Each number is 50 + 10 x the weight over the matrix's rms, rounded and kept within 0 to 99. Layers, rows and columns count from 0.

# up: layer 5 MLP up, 512x256, rms 0.26, rows 167-184, columns 0-127
# down: layer 5 MLP down (transposed), 512x256, rms 0.242, rows 167-184, columns 0-127
# gate: layer 5 MLP gate, 512x256, rms 0.258, rows 168-185, columns 0-127
up167:34 49 52 27 41 41 66 65 61 51 54 50 37 48 65 60 30 56 47 53 40 38 38 42 42 55 33 45 56 68 32 70 35 50 53 49 59 44 42 33 44 35 47 51 53 48 54 63 64 64 48 51 49 50 65 46 31 48 73 62 45 43 33 51 38 65 48 64 34 51 49 21 59 58 58 52 40 59 49 54 53 66 50 60 52 61 39 53 62 40 43 74 53 40 48 56 45 54 69 61 53 57 61 49 43 59 60 60 56 59 42 70 58 58 56 43 63 47 46 65 67 55 48 41 38 51 39 49
down167:60 69 49 44 53 43 36 44 40 56 38 57 48 69 59 45 57 42 58 61 43 35 54 41 49 58 45 64 66 51 43 66 61 54 40 44 48 63 61 45 38 36 40 50 59 47 57 44 45 44 56 54 62 45 56 34 45 36 58 60 58 56 42 56 45 45 47 41 47 47 56 62 41 55 46 79 40 49 70 60 41 50 51 39 62 29 56 73 65 38 57 38 53 41 22 41 29 55 56 59 62 56 49 58 36 40 47 54 36 41 48 76 48 45 49 60 32 63 45 69 59 54 43 53 41 44 59 41
gate168:42 33 60 49 57 38 53 66 62 54 70 60 57 49 58 57 65 48 62 51 56 43 60 48 32 40 67 55 59 31 48 52 49 55 59 48 62 47 53 52 57 54 66 68 58 59 54 40 49 41 39 47 65 64 66 48 72 57 56 44 39 39 57 49 45 43 57 44 44 32 64 55 47 59 60 57 41 49 42 65 34 51 58 45 52 49 57 65 39 61 50 50 63 53 53 60 44 60 56 54 49 52 43 63 75 46 49 57 52 69 57 48 47 34 64 66 39 43 55 51 29 52 45 51 47 57 54 49
up168:53 42 46 49 31 49 42 61 43 45 55 39 72 52 46 48 37 65 67 48 38 47 64 54 40 42 40 52 49 48 63 55 62 36 50 49 48 58 56 52 39 47 53 66 54 57 62 34 51 44 33 54 47 49 45 52 56 42 41 42 55 35 52 36 40 53 44 42 69 35 55 70 37 54 67 61 65 43 55 57 36 54 53 53 45 55 50 60 55 51 64 58 50 55 37 51 43 60 51 67 45 50 61 50 68 49 51 56 45 48 43 47 36 50 62 63 55 65 49 52 42 48 41 41 58 53 51 39
down168:47 37 40 39 48 33 48 46 40 47 59 54 46 59 62 55 63 53 52 34 57 52 61 40 57 63 41 56 54 61 47 40 44 49 54 64 39 56 58 45 47 61 53 53 47 59 41 61 55 49 60 46 39 40 60 34 46 48 53 44 50 33 44 58 51 48 69 42 64 45 48 44 44 46 45 68 57 63 61 61 51 53 60 40 45 47 46 56 53 68 57 57 46 48 73 52 53 53 50 53 50 43 58 55 56 40 37 49 43 56 31 39 28 40 51 43 39 66 55 63 50 55 47 38 52 43 51 55
gate169:45 60 42 35 52 38 57 68 57 79 41 44 38 51 33 52 51 77 53 58 44 47 53 63 67 72 54 61 45 54 57 48 61 49 55 52 54 52 58 46 55 53 42 59 37 49 56 44 49 48 47 41 38 37 50 52 50 58 55 57 52 49 55 58 51 54 47 64 60 49 67 67 53 55 37 48 54 48 57 68 54 53 40 38 53 58 53 45 47 56 38 50 55 49 53 55 63 55 65 53 37 47 44 42 56 61 51 70 49 57 63 50 51 18 62 50 64 51 52 63 43 41 30 64 25 53 58 52
up169:33 34 49 48 53 49 52 37 50 52 44 67 60 61 58 43 55 44 42 59 43 63 50 48 49 47 47 36 48 57 40 73 51 43 56 49 51 51 29 47 42 47 54 50 55 46 47 62 54 65 51 35 47 30 56 45 52 56 56 39 62 51 47 49 49 23 44 31 52 41 42 65 50 62 44 39 45 56 39 60 46 66 65 59 33 48 51 52 52 63 46 54 53 28 52 34 53 44 53 53 40 65 39 58 56 46 38 55 47 49 45 54 55 37 48 42 49 55 41 43 51 61 60 49 46 54 51 62
down169:38 36 41 55 56 58 50 49 39 65 57 51 62 47 54 57 44 59 35 59 44 66 52 67 52 44 57 43 43 56 37 48 50 39 57 54 47 60 50 62 47 51 44 45 44 49 59 64 53 64 38 45 42 39 42 51 47 52 50 42 63 60 40 51 47 38 59 39 33 54 36 48 49 54 43 38 59 37 72 72 44 45 72 47 40 73 40 61 38 52 40 56 39 47 54 53 60 50 40 62 35 52 45 50 70 38 64 53 60 43 52 43 59 35 45 22 56 47 50 41 59 58 30 36 51 58 42 49
gate170:60 48 62 40 56 33 50 60 51 52 42 35 51 56 58 50 67 46 52 45 31 37 56 30 56 64 47 54 47 54 46 38 53 47 52 54 50 44 53 47 35 51 47 57 43 61 46 45 45 53 54 54 41 59 54 47 36 61 50 67 35 36 40 46 67 49 43 55 42 53 34 54 41 52 51 45 71 45 50 57 39 49 78 35 60 49 58 46 54 31 59 58 55 73 42 46 47 56 46 36 48 48 44 42 53 43 72 46 51 66 49 43 58 42 42 62 47 38 50 39 57 47 37 47 55 47 34 53
up170:50 49 58 39 48 41 70 56 46 55 57 58 41 64 41 60 60 58 46 64 41 51 62 40 65 50 39 49 56 61 52 42 44 63 29 45 57 41 42 40 42 49 38 64 59 49 32 50 60 49 54 46 42 55 39 48 33 60 51 57 39 34 64 52 62 46 45 63 54 58 41 65 53 46 56 46 68 46 56 59 58 47 54 53 63 49 61 42 52 46 62 56 57 57 47 55 49 48 49 45 42 40 39 55 42 47 45 48 52 49 49 49 52 53 40 52 53 46 53 39 53 59 45 47 70 39 54 50
down170:43 53 41 70 59 47 62 37 63 48 75 44 65 53 41 48 41 49 56 57 53 50 53 59 42 40 40 43 56 49 62 39 53 39 66 50 54 54 64 43 40 54 36 46 50 55 49 64 34 60 42 68 42 54 53 59 55 62 50 35 54 65 49 59 35 51 57 42 42 52 65 33 53 38 44 41 36 50 50 50 52 56 45 36 47 55 54 48 50 49 67 51 38 35 49 63 52 45 31 72 32 68 61 52 52 51 61 57 54 48 53 76 52 57 41 47 47 38 60 61 53 60 60 52 42 60 62 57
gate171:45 59 48 45 55 52 31 63 39 42 40 38 59 50 43 47 46 55 49 47 43 61 46 39 49 50 54 79 32 42 51 58 51 50 39 56 41 49 51 40 63 48 48 49 51 57 57 55 49 52 62 34 44 36 47 44 57 44 51 55 49 57 54 39 56 60 37 37 60 38 60 45 56 54 52 29 54 51 30 46 52 49 54 57 52 46 66 52 61 34 54 65 55 23 55 47 39 53 58 62 62 72 51 40 35 58 51 31 46 56 58 39 43 47 44 47 43 41 48 33 42 55 40 41 37 31 47 53
up171:32 54 48 57 59 40 56 37 53 63 58 52 53 65 49 36 52 45 40 51 43 51 45 55 40 50 60 62 42 53 59 56 34 64 32 30 57 44 46 57 50 51 51 32 59 32 38 50 46 40 55 59 41 61 66 51 68 46 44 67 51 64 45 63 46 56 52 59 43 49 54 54 34 63 46 41 58 78 65 50 54 52 40 47 58 57 47 62 35 68 64 34 52 67 53 39 51 42 53 52 53 70 56 63 36 65 58 57 66 47 37 36 50 48 51 44 51 45 46 60 40 61 35 67 39 56 60 60
down171:42 50 34 44 45 67 41 37 40 54 46 56 53 36 63 51 35 50 60 52 64 54 63 47 46 51 56 62 34 53 53 54 65 58 52 49 32 29 52 36 62 65 67 65 56 67 52 58 57 76 58 43 45 69 57 37 54 50 34 81 39 46 55 41 44 61 54 33 48 42 27 60 47 52 39 44 60 67 62 45 63 60 43 33 54 47 65 54 44 45 34 70 54 37 46 52 36 55 60 51 44 50 58 54 40 50 22 53 45 56 47 54 55 55 35 57 54 71 30 50 58 46 37 51 48 38 46 49
gate172:46 36 50 48 52 60 40 47 59 56 45 31 48 42 52 46 47 60 29 53 45 46 67 44 57 50 58 47 61 53 51 59 43 63 58 46 51 55 48 74 50 46 52 56 50 57 31 56 65 54 55 55 49 49 34 45 67 48 43 55 54 47 53 71 46 65 41 56 58 45 57 32 61 47 47 63 60 24 36 41 30 44 43 54 50 52 61 62 55 48 54 74 65 55 65 65 45 44 60 39 39 42 36 41 61 38 42 51 55 36 54 33 54 56 34 69 62 50 48 65 57 37 40 64 48 46 56 63
up172:37 49 50 46 46 55 42 46 44 71 44 41 48 48 53 52 45 45 31 47 49 56 59 54 55 53 50 38 57 51 52 63 54 60 52 42 52 42 59 63 68 37 54 60 30 41 39 60 54 52 68 55 43 43 49 49 56 35 57 29 51 53 48 63 37 54 39 66 67 30 57 37 65 46 49 58 63 41 40 42 39 46 53 70 50 52 63 50 52 52 65 69 48 51 53 52 55 45 53 45 36 45 53 59 52 46 39 44 42 35 53 36 47 49 39 55 64 43 46 49 51 51 38 52 61 53 58 44
down172:54 41 57 57 56 23 40 52 61 58 52 36 55 42 60 44 57 44 56 62 46 56 50 59 53 65 62 33 69 50 45 45 45 44 61 38 47 49 44 49 44 50 25 67 47 40 56 57 43 35 36 44 33 51 52 35 57 36 38 65 57 46 46 60 45 63 71 53 37 48 56 57 53 50 45 31 45 49 42 43 59 60 44 51 50 56 62 60 48 44 40 56 34 47 46 57 46 49 65 57 48 51 37 35 43 65 32 62 29 46 57 50 36 40 30 49 46 50 53 52 56 50 61 35 40 47 74 61
gate173:47 49 53 45 55 72 60 49 35 45 44 48 46 47 42 47 49 54 38 58 61 36 61 44 63 50 40 50 53 55 52 55 59 33 40 54 49 36 40 56 55 62 40 52 45 52 53 57 51 51 63 44 51 54 54 56 44 52 34 45 32 38 52 59 56 37 48 52 41 46 45 45 42 31 69 51 59 33 76 28 44 42 29 33 42 48 52 44 37 26 36 53 61 56 61 47 40 49 59 71 54 43 33 57 59 72 52 45 50 52 49 70 47 47 50 65 42 60 41 40 33 57 34 67 52 63 64 31
up173:45 46 57 57 61 58 49 48 46 58 52 49 45 55 69 51 63 61 49 45 44 50 46 44 66 45 60 31 41 48 45 39 38 37 43 45 57 47 43 56 46 39 56 45 53 55 35 65 41 51 53 54 46 39 55 49 55 45 52 50 47 57 48 66 34 44 46 51 66 67 40 54 38 56 73 47 53 60 58 37 54 69 48 30 48 54 55 52 35 64 58 52 31 54 44 63 48 46 51 38 43 63 50 55 48 38 50 49 49 40 41 35 49 61 55 59 56 48 28 28 47 34 40 60 50 42 34 64
down173:51 50 61 58 56 44 43 51 68 63 44 43 34 52 67 68 43 45 45 60 42 57 64 34 38 51 54 57 51 53 45 38 58 41 63 49 53 54 46 50 53 39 45 45 47 56 60 49 43 67 46 61 57 51 53 39 59 48 46 35 39 38 37 69 47 64 51 77 67 61 53 52 47 47 41 53 38 57 56 65 59 47 36 48 38 52 42 60 60 49 47 66 51 48 63 66 36 66 48 57 48 44 58 54 46 53 61 53 48 51 52 28 50 55 56 43 38 56 47 33 40 40 41 50 57 46 63 42
gate174:50 57 69 49 57 36 41 49 52 51 43 45 50 55 35 31 36 43 32 42 55 70 54 56 41 62 48 75 43 38 58 53 41 57 52 44 50 50 56 66 46 60 66 47 54 66 40 37 60 50 50 66 48 36 42 60 52 56 58 61 33 47 53 47 37 47 45 62 59 58 61 61 37 56 46 56 54 69 52 46 52 29 49 62 37 43 67 52 43 52 51 36 36 47 62 54 43 62 50 42 43 48 57 63 59 47 54 58 52 49 60 51 67 60 48 54 52 56 51 49 37 58 44 56 59 41 59 50
up174:60 42 55 41 36 55 55 57 58 61 52 40 43 38 51 37 56 59 63 46 47 38 45 40 44 36 65 41 63 28 29 43 63 55 60 51 53 55 53 42 54 62 57 50 57 24 49 54 64 42 42 43 49 61 60 52 56 75 31 49 64 38 56 68 40 71 58 52 53 59 45 45 52 56 48 59 52 53 60 53 43 50 46 45 53 28 47 56 52 35 39 53 48 63 50 49 47 34 66 44 49 40 48 60 54 53 50 55 43 51 54 45 33 51 47 48 54 49 35 57 63 62 52 49 63 61 62 44
down174:63 40 37 42 52 44 46 44 49 71 52 68 64 29 42 46 28 53 64 41 59 44 52 50 42 56 45 43 41 56 45 44 48 56 38 32 38 49 51 45 52 45 50 55 50 55 37 47 48 41 56 41 41 30 54 62 49 61 53 56 32 44 50 64 61 47 48 46 45 80 38 57 60 57 56 36 49 43 69 34 52 68 50 51 55 36 49 53 50 50 66 53 29 47 30 51 28 48 59 38 43 44 48 58 44 65 51 34 58 46 80 53 54 35 47 55 64 46 55 60 51 53 41 64 47 67 54 47
gate175:53 46 43 54 46 43 41 62 27 54 39 58 43 67 50 59 34 52 49 47 60 73 54 60 50 49 40 60 53 53 52 66 41 22 59 51 61 51 57 42 54 35 55 71 39 49 63 54 41 43 43 38 49 62 50 41 51 39 56 38 56 59 52 55 59 51 43 66 54 55 63 46 59 65 36 33 40 40 75 36 52 47 47 54 52 37 55 49 47 32 48 54 22 39 51 44 37 54 52 58 58 56 59 41 40 58 41 48 61 66 52 39 59 47 48 30 52 49 24 55 58 48 39 55 56 59 65 64
up175:50 46 46 46 56 37 49 56 49 59 32 50 40 53 57 35 33 55 20 44 59 51 45 50 50 39 50 55 48 46 53 41 63 29 72 55 60 49 55 51 55 42 49 44 46 46 63 63 59 35 50 53 48 60 55 37 72 49 53 49 57 73 47 61 61 61 30 56 58 48 60 46 52 64 37 49 42 43 50 30 54 38 65 33 29 37 68 46 34 55 48 31 43 63 59 46 36 58 25 56 61 55 51 47 49 55 45 47 54 69 30 48 61 39 61 36 47 49 57 59 68 60 54 66 59 53 64 41
down175:61 47 58 51 42 50 66 41 53 54 33 49 67 51 46 55 60 49 57 48 41 52 55 51 56 37 37 56 48 62 36 50 51 65 39 41 61 51 36 76 44 34 45 55 51 42 68 61 57 38 45 51 47 52 60 32 52 54 52 58 45 52 50 49 68 23 41 52 54 54 55 51 39 47 73 51 60 41 70 39 55 57 63 51 51 37 52 69 57 53 36 40 47 48 58 74 41 45 47 65 32 42 43 40 41 77 45 55 72 66 43 54 42 43 37 51 60 52 39 57 57 57 54 42 45 51 42 44
gate176:48 40 47 52 65 67 62 50 44 48 63 50 50 49 54 61 44 44 57 70 53 75 46 58 47 44 45 56 44 14 39 42 54 49 58 55 45 45 50 47 49 60 40 52 53 55 60 44 55 55 49 63 66 24 47 56 46 53 55 57 45 46 42 43 47 47 61 60 49 57 40 35 57 46 53 43 61 55 63 39 47 42 46 52 51 36 44 50 54 66 49 59 35 38 55 30 45 49 56 57 64 46 60 35 37 57 68 46 31 62 46 59 46 62 53 63 44 49 48 39 54 48 62 65 41 52 56 52
up176:59 32 54 35 49 53 51 60 48 56 56 51 55 47 67 49 39 40 40 45 70 51 55 49 34 43 38 75 42 41 43 46 43 54 54 50 46 51 54 42 45 58 58 51 45 67 45 51 48 40 42 68 54 44 50 61 59 58 57 52 63 60 48 53 44 43 69 56 56 57 51 42 52 54 67 59 48 42 66 40 42 67 58 44 37 53 54 44 38 45 45 49 47 55 39 42 52 53 61 33 59 52 38 39 49 48 72 46 36 47 64 44 47 58 51 55 33 49 35 37 54 30 52 54 44 39 62 57
down176:49 64 51 38 48 75 39 48 46 59 46 55 42 40 42 47 48 47 68 49 68 49 44 36 53 39 27 52 54 54 37 36 45 47 42 67 46 46 49 47 54 65 56 50 33 58 51 44 58 40 48 69 52 53 60 44 59 51 39 44 48 64 46 48 54 53 53 59 73 50 49 47 43 41 57 43 69 49 61 46 63 66 30 54 39 38 28 58 36 57 60 55 45 26 30 44 53 65 35 55 60 39 62 60 48 34 75 52 57 40 61 45 39 63 46 64 38 54 54 48 38 59 45 47 73 43 52 70
gate177:47 33 48 35 45 56 55 69 29 59 45 33 49 43 50 54 50 41 37 34 64 45 40 55 48 48 35 58 56 47 53 59 28 49 38 60 43 26 45 50 68 39 59 59 52 38 49 50 53 47 46 28 43 40 56 56 57 65 61 36 53 36 38 64 59 60 47 55 49 50 62 61 61 52 42 54 58 46 38 38 45 47 43 57 52 46 54 40 49 40 39 56 40 33 57 63 33 59 36 65 58 46 65 58 31 53 48 42 42 45 43 37 52 51 65 56 49 51 56 34 52 27 62 42 66 70 62 57
up177:59 44 40 70 65 52 43 40 53 34 55 71 38 67 49 37 69 67 59 47 39 80 50 74 45 49 48 26 60 58 42 31 33 59 58 40 46 62 57 44 75 32 64 39 47 49 41 68 38 46 59 57 34 61 49 56 47 36 49 43 45 55 47 39 60 40 51 46 62 53 65 45 36 41 43 62 64 57 54 50 73 36 54 67 57 33 36 58 59 69 58 45 56 43 66 45 55 56 53 40 44 47 67 37 44 67 54 62 54 52 55 29 53 47 48 56 53 50 61 28 48 47 57 39 30 40 59 49
down177:47 60 43 51 40 52 62 48 43 40 43 45 59 42 50 37 50 64 63 57 54 53 46 70 43 40 58 49 42 53 32 50 50 49 49 38 59 43 77 47 56 42 53 45 52 62 53 40 35 55 48 67 44 53 26 59 48 40 47 45 50 53 52 44 70 57 68 45 27 65 45 51 68 46 43 62 56 59 47 46 48 73 47 33 43 41 62 51 58 62 64 39 56 48 54 37 50 49 45 38 36 60 53 52 46 43 33 67 55 52 67 47 46 25 61 72 34 63 51 57 42 35 31 51 52 46 55 54
gate178:37 49 37 53 41 44 33 45 37 46 46 69 46 36 41 51 22 39 35 48 48 50 59 58 66 48 43 49 52 49 47 33 52 63 43 47 50 50 43 63 39 46 55 31 49 26 39 39 55 62 56 35 51 62 31 52 50 54 44 36 52 53 45 58 55 35 40 49 44 60 52 60 47 57 39 43 62 51 58 37 35 62 40 68 34 54 44 65 36 55 65 45 61 44 51 72 51 39 50 32 51 53 59 52 35 52 52 40 47 51 61 40 57 61 56 63 43 40 42 56 51 46 58 72 52 72 57 48
up178:49 39 37 61 34 40 46 51 50 60 52 60 54 45 43 59 38 34 58 57 46 52 57 46 52 37 66 57 54 47 55 28 61 49 53 34 51 43 36 45 60 47 59 80 48 32 44 39 56 64 47 59 58 66 45 33 56 55 42 53 57 61 51 49 36 52 49 40 49 45 39 52 61 46 48 49 38 48 57 47 43 53 54 49 32 44 53 58 57 48 52 67 54 37 32 51 47 44 61 48 50 56 58 35 33 58 52 44 45 45 56 45 51 54 60 58 69 40 49 57 33 60 47 58 45 72 59 69
down178:52 47 49 45 48 53 64 25 53 57 39 54 47 62 54 42 58 61 58 43 62 55 61 46 42 43 52 45 36 57 67 51 66 58 30 52 49 65 45 55 43 77 43 54 43 49 44 48 66 38 49 50 44 57 38 53 47 42 37 37 61 64 42 50 39 53 64 57 51 55 66 54 31 57 55 25 67 40 42 64 55 48 38 71 51 44 55 48 45 43 46 66 55 62 53 33 32 44 51 55 61 61 58 51 62 49 57 46 55 55 33 53 36 62 42 53 34 45 56 29 61 59 44 49 49 32 46 39
gate179:51 34 48 47 44 48 51 45 55 70 61 55 52 55 22 30 34 47 45 47 50 51 52 56 41 44 51 54 40 58 50 55 52 46 65 52 37 73 53 47 71 60 45 54 51 43 38 55 64 61 55 63 49 24 38 45 47 53 39 49 38 61 47 25 56 55 39 58 57 43 42 35 48 62 74 49 53 53 37 60 64 52 63 47 52 64 57 59 75 39 68 55 20 41 40 44 63 52 47 61 44 57 63 54 52 44 44 61 59 51 41 46 33 40 35 46 62 49 61 46 45 41 58 56 81 58 59 39
up179:41 50 44 37 53 48 26 57 68 51 44 52 42 59 57 37 59 40 54 49 49 49 58 52 51 52 37 32 43 61 32 48 62 54 40 62 54 51 44 41 67 55 71 40 59 58 41 62 41 50 50 55 41 42 51 43 46 50 48 40 49 49 46 46 53 50 37 29 33 56 54 49 46 44 55 41 48 47 49 48 66 40 42 45 55 62 34 65 55 55 60 49 50 50 65 48 57 56 19 40 44 44 36 43 36 60 61 38 74 47 50 44 65 58 37 45 57 39 47 39 52 41 60 47 46 45 49 52
down179:47 44 51 49 44 68 64 64 48 52 58 58 44 46 48 69 56 58 42 81 47 56 26 45 43 42 52 62 48 46 42 26 48 52 48 43 49 43 71 55 48 46 36 41 39 54 37 43 30 49 42 61 52 41 51 53 61 49 58 50 49 48 60 39 47 41 57 64 27 40 50 47 45 47 67 69 41 57 32 37 45 32 53 53 45 44 64 46 50 55 51 59 53 42 33 48 29 72 46 55 49 58 52 52 48 67 65 39 52 52 55 37 70 64 51 43 57 46 53 38 47 49 68 44 43 41 49 61
gate180:46 43 47 35 56 51 39 60 44 39 32 40 48 62 67 40 31 74 70 57 58 54 58 47 52 56 49 53 36 44 34 40 53 61 49 58 41 62 54 47 55 44 43 73 33 41 44 35 52 42 41 58 58 38 53 70 45 31 51 49 45 53 37 31 53 46 51 61 57 60 51 53 55 48 58 49 59 54 41 59 42 54 56 51 50 39 48 55 63 54 39 43 70 68 46 55 33 41 57 53 49 59 42 68 56 43 35 54 45 34 65 59 56 42 64 53 32 59 56 44 36 54 42 46 56 65 59 63
up180:67 35 40 57 63 44 44 57 49 49 64 58 45 38 38 76 36 43 46 52 47 48 42 50 54 28 36 36 52 43 52 64 47 51 53 49 49 63 55 52 41 39 51 45 27 46 49 52 34 35 45 60 65 39 56 59 40 50 60 31 41 48 30 51 53 65 33 40 37 53 44 40 46 39 48 23 51 58 39 62 55 64 62 48 53 53 80 45 49 70 32 49 44 46 46 41 43 38 55 45 51 37 57 42 50 57 51 72 36 46 33 24 53 37 41 66 58 41 47 57 61 42 58 55 58 44 52 46
down180:55 72 43 48 49 52 53 39 59 50 46 30 66 48 50 54 52 50 50 37 46 51 59 49 33 71 56 65 57 51 41 56 57 51 68 45 54 46 51 51 49 49 50 40 62 46 54 61 43 44 56 40 49 54 53 30 43 63 46 55 55 49 49 56 47 38 65 59 36 28 35 46 46 48 33 38 52 41 56 57 37 53 53 46 54 34 30 65 50 48 44 53 56 36 58 37 65 42 67 49 42 46 52 49 54 36 66 40 37 57 63 63 48 52 45 37 56 51 63 40 40 38 45 40 59 37 50 53
gate181:46 41 37 50 46 54 56 54 45 38 62 38 47 22 46 38 56 46 54 50 70 61 58 53 44 58 64 56 35 51 41 46 68 33 44 53 25 36 41 61 57 54 65 65 46 46 34 48 47 56 68 44 58 65 45 50 67 61 44 22 43 49 59 63 47 58 44 47 48 49 31 44 63 52 53 35 53 51 47 49 65 61 61 42 40 45 56 64 53 52 45 52 47 45 64 74 58 62 67 63 54 50 58 56 54 41 49 48 48 56 69 47 49 42 48 51 46 65 54 54 56 66 69 43 49 59 50 46
up181:48 59 62 50 53 47 58 41 50 35 58 44 52 50 36 50 43 63 48 45 46 48 40 40 56 44 45 66 54 36 48 49 52 64 44 40 77 44 61 31 33 45 61 46 56 47 58 49 34 26 44 47 64 45 53 42 48 57 57 68 44 34 47 56 61 74 53 44 52 51 68 37 59 48 54 48 51 50 61 39 44 47 63 63 57 59 49 48 45 69 40 55 53 57 48 48 56 43 47 48 56 49 45 41 64 48 56 53 49 58 42 71 50 50 49 35 33 25 46 57 57 52 39 62 38 72 44 56
down181:59 47 49 55 65 41 39 53 52 68 60 51 34 72 64 66 46 47 42 43 44 36 50 57 54 49 52 53 50 46 51 46 33 27 47 51 49 73 54 53 48 51 59 53 45 41 59 51 61 44 36 41 58 48 53 74 57 52 51 42 59 59 37 45 45 51 51 36 47 52 48 57 57 49 54 60 62 46 41 66 37 44 23 55 58 38 43 52 38 49 64 52 45 39 42 74 43 52 52 66 68 59 42 49 53 69 71 52 44 63 39 65 58 38 52 64 45 52 45 46 46 36 27 43 29 35 60 52
gate182:55 43 58 52 40 34 68 55 55 54 47 45 53 46 49 54 60 56 32 51 34 63 53 39 46 38 71 58 34 38 53 35 58 56 59 34 51 53 44 75 49 47 50 45 60 39 54 44 71 46 45 54 57 64 46 45 53 44 54 51 64 64 67 49 47 44 44 34 48 32 58 50 63 62 57 23 59 38 40 34 51 40 42 53 20 51 57 56 36 65 50 35 65 45 56 43 55 56 49 50 45 46 67 45 45 23 33 58 79 67 68 48 47 67 58 41 66 52 56 37 55 41 36 66 45 41 43 52
up182:39 31 43 51 56 39 51 42 39 54 34 63 41 25 63 46 46 46 35 40 34 52 51 57 36 57 54 47 45 47 37 33 58 46 50 32 29 60 55 61 58 74 49 56 35 46 51 51 34 45 41 44 38 55 29 31 58 55 58 41 52 55 61 30 59 51 33 73 59 55 72 50 48 57 54 70 45 46 32 43 56 34 51 69 55 58 51 58 34 70 57 42 45 62 36 38 45 46 55 42 50 50 53 58 38 45 50 58 52 60 66 48 51 70 38 45 49 44 69 47 59 53 60 46 46 50 44 48
down182:44 49 55 45 55 52 49 58 48 47 51 68 42 42 64 56 63 48 42 54 54 60 41 34 42 53 42 67 43 57 35 40 47 60 53 42 56 58 33 56 57 55 38 65 48 81 59 56 48 61 55 48 49 35 62 44 51 40 43 56 55 69 56 45 43 50 57 42 60 50 60 46 52 45 38 46 53 63 40 58 49 42 33 67 36 41 42 61 58 58 48 52 48 55 65 63 52 57 42 37 56 33 38 31 55 42 36 48 47 49 53 39 55 67 58 25 51 62 42 78 49 34 38 44 52 39 50 34
gate183:50 47 50 52 77 43 62 42 46 42 50 36 15 42 35 74 56 45 65 59 56 47 65 81 49 43 40 40 25 57 49 56 62 52 50 51 43 57 62 45 51 45 47 51 51 22 46 30 60 49 50 33 60 48 41 43 57 55 40 40 35 47 49 62 47 39 55 41 67 43 49 46 53 42 42 36 53 28 58 45 54 53 53 55 44 48 52 39 40 65 38 47 69 49 79 61 50 42 51 37 43 43 37 49 50 38 23 54 50 32 63 32 82 31 68 71 62 58 33 54 52 41 45 40 28 52 37 50
up183:51 60 50 54 23 62 42 64 65 48 48 64 85 61 58 33 62 52 30 45 33 69 34 11 44 52 55 62 78 52 55 36 38 49 42 48 61 46 36 59 43 47 41 45 46 72 67 77 28 52 57 61 46 58 57 50 44 42 62 51 44 62 45 31 61 57 54 51 34 67 64 42 48 50 55 66 52 61 30 68 53 45 38 37 49 63 48 62 57 44 48 71 24 66 18 52 40 47 32 57 64 66 66 45 44 77 73 40 47 72 32 79 16 67 45 31 36 45 73 49 38 60 57 51 63 54 56 32
down183:48 53 51 55 50 44 46 57 55 58 46 45 67 56 60 41 58 52 24 39 44 56 37 40 57 59 53 45 57 49 63 50 44 41 40 40 50 47 42 58 41 48 41 50 40 64 45 64 42 55 49 46 46 50 49 56 48 66 57 46 58 63 54 42 59 47 56 44 42 68 49 61 39 57 59 95 55 56 45 41 45 56 48 55 59 51 58 48 53 52 55 51 44 49 39 49 40 51 53 60 58 52 53 56 60 47 50 48 44 67 41 50 37 38 52 54 41 43 60 41 40 59 59 63 65 52 58 49
gate184:51 48 30 50 41 45 36 54 73 47 52 37 59 62 53 71 46 57 34 70 68 51 64 40 42 61 58 50 30 49 33 52 37 50 39 51 66 35 58 71 53 47 45 52 61 52 55 52 43 45 67 61 45 63 57 59 38 41 56 36 53 55 52 58 62 50 58 54 48 57 50 60 59 63 54 46 48 64 37 53 62 55 43 48 52 51 44 42 35 57 58 47 48 31 64 55 53 58 62 46 41 30 49 56 50 74 68 50 55 45 58 37 50 50 59 47 60 58 57 60 51 40 69 43 47 67 32 40
up184:55 59 53 51 34 66 50 57 29 53 39 38 42 61 44 58 57 44 53 63 61 45 47 52 50 53 69 39 37 32 44 60 52 48 51 45 55 49 54 55 48 33 27 60 43 34 47 53 42 44 42 58 44 32 51 36 54 45 46 44 51 56 66 42 55 53 62 60 56 52 52 51 39 66 50 43 40 50 70 55 56 52 51 52 59 48 41 68 55 36 55 29 52 51 51 33 45 41 50 50 52 51 52 71 41 45 32 50 36 43 46 39 51 57 49 31 72 47 55 52 36 52 48 65 49 52 47 40
down184:43 58 49 62 50 58 50 38 69 61 35 59 41 50 56 43 48 46 58 53 47 58 44 42 40 39 32 35 47 37 48 55 49 47 58 70 65 41 59 48 55 45 58 46 59 61 46 63 33 60 53 50 33 50 62 53 55 43 40 44 45 54 57 47 36 62 48 56 54 47 42 46 56 25 40 46 52 59 42 49 46 51 55 67 42 68 35 41 51 54 64 58 51 56 57 50 50 65 61 55 30 58 60 48 40 74 59 56 45 40 51 52 46 70 51 42 45 37 55 58 72 64 37 49 54 48 26 59
gate185:51 71 60 48 43 64 45 58 52 56 54 53 42 31 53 49 47 63 53 46 55 43 49 62 57 61 44 54 48 46 56 39 56 53 43 61 50 54 56 68 59 61 37 57 46 45 44 47 60 41 50 33 54 52 47 54 51 58 41 44 58 51 53 48 52 51 59 45 56 51 39 58 37 54 39 48 47 56 44 42 53 50 50 30 51 42 54 46 47 54 60 58 52 56 54 48 61 55 42 57 46 59 55 48 49 39 65 66 50 53 57 49 47 41 44 49 29 60 58 34 47 47 39 57 36 47 60 40